Each number is 128 + 32 x the weight over its row's rms, rounded and kept within 0 to 255. Layers, rows and columns count from 0. The size above them is the row's rms in percent of the matrix's.

# layer 3 MLP up, 640x160, rms 0.199, rows 600-639, columns 80-159
size [106  54 108  87  89  90 102 101 113 102 114  87 120  84  88  47  94  97 110  86  74 113 102 112  90 106  94  62  87 107  99 118  97 107 100  85 114  88  57 107]
[[160 132 123 110 121 183 115 161 144 119 162  78 154  78 124 192 146 123 152 123 159 155 120  68 122 113 163 187 133 145 106 122 126 113 123  60  76 182 157 150  74 128 181 133 117 157 133 150 173 184 111 142 146 133 146 168 143 204  95 127 130 155 157 117 192  82  99 126 152 157 121 121 145 203 157  98 197 154 127 167]
 [125 116 192 129 167 117 141 145 116 156 115 144 161 126 162 109 139 175 147 104 202 121 140 118  72 106 129 103 107 198  94 144  83  92 130 172 133  97 209 106 127 141 149 151 103 150 144  94  94 155 203 148 143 168 150  96 148 118 131 134 122 124 156  89 128 144 123 123 144 133 124 153 154 115  79 157 130 169 123 184]
 [106 119 145 158 160  94 166  95  74 106 169 130 151 128 167 139 129 126 117 145 193 174 192 170 122 125 128  84 116  93 177 159  98 173  99 178  68 137 159 128 134  59 118 158 169 183 101  96 125 128 149 141 125 116  99 141  88 159 118 121 151 172 164 121 104 169 130  99 162 143 192  66 103 128 110  84 107 168 129 129]
 [156 135 139 117 148  90  88  87 120 110  84 123 128  87 166  91  69 109 109 115 136  92 133 135 165 133 172 134 123  62 157 159  98 109  86 201 118 117 157 107 150 138 172 119  82  89 149 131  98 148 109 104 101  93  68 156  99 159 129 104  74 173 126  95 137 179 132 135  60 119  72 168  70 100 102  96 136 123  83 166]
 [155  95 154 183  98 146 130  91 168 179 131 132  83 111 157 107  79 120  95 123 173  98  98 110 136 120 141 113 107  55 129 139 119 105 164 169 148 132 114  74 105 102 140 118  99 137 127 137  58 155  73  90 131 157 154 121  58 174 123 133 124 111 119  62 170 113 160 131 159 158 138 151 120 100  74  33 162 118 184  86]
 [116 120 134  94 125 112 136 127  52 187 182 138 113 198 139 103 134 135 131 151 120 109 136 108 135  97 170 141 109  88 135 140  74 133 163 154 122 139 137 143 181 121  81 135  97 141  96  79 117 173 163 135  98  98 153 124  96 116 104 181 126 204 115 113 122 111 141 176  95 117 143 118 137 120 171 152 148 103 163 152]
 [146 109 163 131 150 177 187 105  87  73 134 113 156 144 151 167 113 123 148 136 120 160 118  68 143 142 124 129 152 178 186 165 122 169  92 185 128 116 183 155 149 114 152 168 129  84 208 143 158 166 109 179 193 120 132  88  91 200 120 174 131 109 185 108 170 113 172 116 123 168 138 154  94 110 128  84 134  72 135  62]
 [169 140  98  83 175  65 119 114 128  81 124 157 112  91 136  93  92  82 157 172 128  95  57 152  93 136 104  61 134 159 100 132 125 188 146  89 130 134 108 106  97 175 173 148 129 122 129  84  97 122 141 144 108 189 113 160 137 132  80 126 130 113 117 117 117  72 142 135 155 120 198 164  63 110 156 199 141 155  65 189]
 [126 107 126 103 107 118 104  66 146 125 165 136  79 110 101 123  91 142 134  39  98 119 137 111 123 136 163 133 155  83 201 120 128 156 109 152 163 154  61 118 191  98 139 145 115 142 128  99 158 121 162 101 127 155  98 145 107 141 119 107 101 109 114 197 158 153 174  79 128 118 146 173 135 168 168 132 153 108 158 101]
 [140 181 155  93  92 121 191 104 140  93 112  94 133 131 117 124 151 117 170 112 145 113 116  95 138 106 133 181 101 147 116 151 116 103 115  82 167  98 128 163 125 167 108 184  96 159 158 177  90  86 161 157 113 126 124 126 226 109 109 131  85 125  88 132  39 139  62 132 138 118 103  95  96 109 109 111 115 120 124 156]
 [179 127  61 121 121  99 151 175 127 137 146 110 132 111 149 120  83 132 153 152 157 150 118  87 135 173  95 157 139 140 157 173 121 146 173 148 110 129 148 116 154 185  82 113 103 132  96 131 164 174  94 135 181 117 129 120 181 112 139 141 119 147  95 114 173 173 131 162 107 175 144  98 171 136 136 208  97 117  99 177]
 [184 115  59  97  89 139 110 180 125 100 152 129 185 139  89 118  97 132  85 120 160 118 143 146 140 111 164 131 166 177 102 132 148 131 152 138 185 138 122 178 194 126 188  84 147  30 125 163 154 105  73 156 171 138  84 102 183 140  91 171 126  78 165 101 120 109 162 128 100 115 121 178 147  90 147 163 137 177 138 121]
 [139 102 147 177  75 113 139 163 128 117 117 147 100 100 166 146 118 113 116 102 127 130 120 168 107 148 101 141 152 121 103 158 166 172 144 160 120 127  95 158 114 152 128 137 164  92  93 152  75 129 130 107 119 124 158  78  94  74 128 160 105 151 146 133 173  75 191 149 148 114 187 124 136 129 158 150 103 118 108  94]
 [127 135  97 120 116 111 138 150 155 173 109 129  82 106 163  75 150 137 153 121 144  92  96 146 113 157 101  75 161 145 126 122 127 109 113 113 163 139 154  90 149 152 146 115 135 145 109 147 148 173 122 163 108 140 155 172 146  84 161 139 180 137 152 168 175 174 124 137 154  72 184 110 145 185 157 111 145 143  87  83]
 [142 202 167 100 101 125 137 122 170 113 123 141 124 145 143 126 136 106 169 180  75 100 132 146 107 129 201 109 124 107 144 130 143 133 198 133  91 109  99 145 129 116  87  95 143 149  54 152 109  78 141 128  87 134 107 176 125 147 123 127 149  69  89  80 158 143 190 118 177 142 132  97 103 149 153 125  96 114 169 151]
 [120  53 120 192  80  84 132 139 150  69 133 177 142 114 105 129 133  78 111 103 141  82 133 143  96 125 117 105 105 104 162 145 156 141  80 133  64 103 109 136 127 181 161 135 109 118 178 147 110  71 136  99 104  87 151 136 142 187  90 151 113 113 112 179 104  57 140 181  57  82 103 157 104 150 171 136  97 126 164 173]
 [140 162 116 107 122 155 150 126 108 188  72 111 122 136 146  70 150  89 152 153 186 106 130  38 116 124 109  84 151 107 178 158  48 110 112 141 169  91 121 146 124  79 129  89 163 186 107 151 160 122 137  86  91 124 107 101 123  95 146 123 148  79 169 117  72 124 159  70 122 146 111 116 139 122  93  17 151 113  64 141]
 [ 86 104 175 170 151 175 122 115 121 117 154 171 121 126 124  97 173 103 124  89  89 101 120 132  89 101 155 158 107 183  94 109 190 105  67 123 185 102 166 182 114 132 156 155 138 149  77 148  92 130  40 126 109  85 110  91  77  98 114 113  55 212 132 156 111 107 144 115  73 112  62 118 120 122 116 116 165 154 137  81]
 [169 144 122 133 107  96 108 109 135  99  77 205 153 102 145 101 159  87 150 120 100  92 138  97 170 114 136 123 134 154 185 118 138 124 111 150 105 109 100  74 207 115 143 176 126 140 100 102 127 138 108  75  99 105 116 132 109 182 175  53  49 163 122 146 158  80 198 103 132  79 181 117 131 128 167 128 100 152 111 125]
 [148  94 182 103 166  74 102 147 100 192 140 132 141 147 171 134 101 117 122 226 131 117  81 121  88  95 109 135 136 141 119 165 142  98 132 134 215 101 151 154 155 134 113 115  92 118 171 102 154 143 126  91 142 145  87  79 132 148 150 144 122 178 167 102 140  99 142 144 149 134  83 128 183 112 141 112  94 159  92  83]
 [ 99 101 125 123 100 150 167 159 128  64 156  94 126 164 144 183 107 165 100 111 176 136 150 158  68 114 100 149 147  79 161 174  89 122 124 159 162  83 137 138 174 172 127 123 116 157 121 127 108 175 124 133 173 165 152  92 133 184 110 134 105  99 116 113  62 150 113  86 131 119 118  76 110 141  88 163 152 166 139  93]
 [158 129 116 151 160 145 131  87  94 169  92  69 127  93 139 114 186 149 131 166 128 143 123 125  88 144 194 116 167 108 122 142 152 102 157  76 209 135  73  89 144 159  76 126 146 129 133 142  99 108 166 117  78 118  92 125 173 141 114 142 154 118 173  96  92 100 137 150 127  86 107 131 186 131 131 113 164 115  86 148]
 [152 132 196 141  79 103 160 192 149 148 125  90  90 115 118 166 132 109  77  71 129 101  99 151 111 119 111  93 148 156 113 166 106  99  60 143  78 143 114  91  74 192 113 100 146 111 192  97 122 159 126 136 114 153 119 115  63 197  94 182 172 130 231 125  81 108 175 110 119 131 134 169 114 125 175 134 157 145 105  97]
 [133 131 123 157  88 136 113  82 122 103 189 183  90 118  80 214 167 113 134 149  68 157 141 133 164 123 126 101 151  88  94 151 123 154 113 179  54 108  98 110 118 140 157  75 139 137 128  49 154 160 124 143 132 141 131  88  69 182  86 142 127 143  88 118  99  72  98  97 144 116 186 142 133 100 163 114 153 148 114 134]
 [ 85 165 122 106 169  99 134 124 137 132 111 119 104 150 102 149 128 182 116  98 114 102 139 175 132  82 133 147 128 131 134 126 165  95 155 109 126 103 145 131  88 139  83 129 144 106 149 104 102 179 139 112 178 117  82 193 180  91 100  31  94 213 156 124  97 169 148 157 138 160 130  65 236 116 136 120 115 114 135 149]
 [157 149 164  90  98 130  89 106 137 103 166 167 158  91 149 114 170 101  86 138  90 134 120 169 161  84 182 160  86 121  86 111 158  99 171 133 146 160 148 123 166 124 120 108 126  95 125 129 128  83 172 146 198 178 126 136 114 128 103 114 136 164 152  96 149 100 147 153 174 220 134 157 157 128 121 124  74  94 141 112]
 [108 144 128  72 129 144  64 191 157 108 131 108 109  96 138  97 144  52 113 154 178 188 154  88 124 171 150 100 116 109  66 124 167 127 109 121 143 154  93 105 145 130 142 122 170 148 128 121 116  97 119 136 125  76 123  89 151 111  76 117 105 166 118  52 162 103 163 127 152 115 114 147 153 191 147 100 124 122  73  97]
 [113  87 123 138 149 107 136 107 135 195 159 154 110 184  86 150 114 114  83 140 164  97  95 103 142 122  94 140 145 126 159 130 173 172  52 167 160 118 156 108  91  96 163 106 153  93 174 116 141 133 187 139 162 153 125 147  72 161 109 112 102  89 127 101  80  41 133  74 128 134  90 161 135 143 186 159 105 103 111 127]
 [108  71 105 125 111 124 121  96  86 102 156 184 177 123 106 170  96 146 161  73 208 133 108 143 184 118 108 140 130 138 151 126 138 177 100 131  72 116 117 141 187 136 159 166 167 124  75 135 141 144 175 146 129 123 166 171 116  72  97 122 118 123  94 119 146 149 159 196 132 128 118 140 114 172 186 194 106 173 109  79]
 [125 173 161  89 121 129 164 165 144 119 100  83 142  59 113 123 119 125 119 142 115 113 136 138 124 101 184 146  98 109 134 137  61 175 143 115 148 147 174 139 133 116  73 134 171  90 138 124 160 119  91 138 106 146 172 105 108 131 164 148 131 169 158 133 156 186 126 133 143 176 166  95 119 141 146 123 142 165 175  98]
 [139  74  71 122  71 148 125  90  95 166  96 142 208 123 179 113 143 134  93 164 117 149 175  96  75 154  96 150  91 119  88 130 141 134 126 119  94  73 137 145  78 127 157 105  82 135 137  82 124 159 142 116 163 145  84 139 102 161  75 149 118 147 131 131 161 185  78 158 158 149 142 159 141 100 114 167  85 142 104  95]
 [103 157 181 124 147 117 125 166  80 177 154 146 114  62  79  85 105 201 158  87 120  77  64 121 181 127 130 106 143 209  85 121 119 139  76 126 128  88  65 107 123 103 165 140  75  68 116 149 143 101 158 121 156  98 137 126 102  93 127 121 115 115  74 110 142  99 158 118 111 115 158  91 127 164 141  64 142  99 141  70]
 [156  86 119 111 123 119 101  56  69 116 123 139 154 134 122 128 117 155 117 128 106 124  68 155  97  94  85 103 149 158 146 104 138 160 129 216 155 164  77  91 199  99 123 191  87 110 130 114 120 108 147 108 125 152 111 164 107 121 130 151  91 107 140 129 112  92 159 175 177 131  94  90 122  42 151 146 178  84 139  98]
 [148 180 108 132 103 157 175 202 209 136 126 113 126 142 145  81 124 145 168 123 192 119 147 173 103  81  83  93 144 142  98 167 136 116 115 193  98 141 145 141 107 206 118 131  97 118 121 101 161 206 124 169 132 109 109 104 136 126 164  92 122 133 155 120  88 144 126  82 134 118 151 107 163 162 120  92 115 127 118 139]
 [158 102 155 111 183 142  72 126 159 122 124 137 115 136 116 154  63 167 121 173 119 213 104 162 151 154 139 119 106 152 121  95 137 141 126 158 107 174 137 129 141  99 124  69 154 131 132 119  86  95  38 115 124 104 127 126 137 125 108  72 169 124  98 177  90 218  94 155 159 179  91 117 158 138 157 112 171 155 129 128]
 [141 113 143 155 151 127 136 107 127 142 130 155 129 163 119 100  91 164 119 103 145  78 112  89 130 119 176 155 126 203 153 161 130 114 124  83 131  44  97 155 109 104 104  94 147 144 122 166 128 146  95 114 118 159  80 124 116 122 110  97 118 135  89 121 177 140  93 114 103 151 135 123  92 127  93 118 141 175 199  74]
 [114 151 149 132 139 195 187 126 113 145 105  55  90 140 109 129 135  94 166 139 146 102 165 140 140  85 115 125  66 143 124 168 158 192  83 121 158 109  89 106 125 135  90 137 140 109 124 126  61 129 130  95 141 158  92 111  94 130 109 200 133 122 118 136 115 121 152 151 155 119  68 113 193 129 108 176 119 118  37 147]
 [128 143 120 137 110 159 146  47 144 145 146 167 132 148 149 143 177 153 144  99 116  73 110 131  80 166 157 155 125 129 172 141 127 116 107 107 157  87 125 178 197 124 146 129 121  77  51 111 143 120  82 136  83 182 114 145 120 110 105 138 149 147 175  96 108 139 192 100  94 159 170 133  82 119  92  56 216 130 110 118]
 [156  53 151 154  82 106 117 178 110 141 150  98 110  96  93 155  86  73 129 154 158 137 132 187  90 119 146 134 140 148  97 160 129  37 137 132 122 116  92  64  93 109 153 151 108  84  98 130  92 132 163 168  99 101 199 117 157 179 108  92 132  82 112 131  55  83 112 133 127  85  93  45 168 163 111 130 130 143 144 111]
 [139 127 143 107 164 170 109 146 172  84  82 134  89 117 145 117  82  87 120 162 133  76 154  95 121 153 189 116 139 122 109 149 132 143  81 201 117 136 102 123 130 144 127  72  87 159 182 125 165 121 161 140 102 158 195 122 109  88 177 162  92 102 130 104 115 179 128 128 132 128 105 172 150 148  94 159 163 179 154 148]]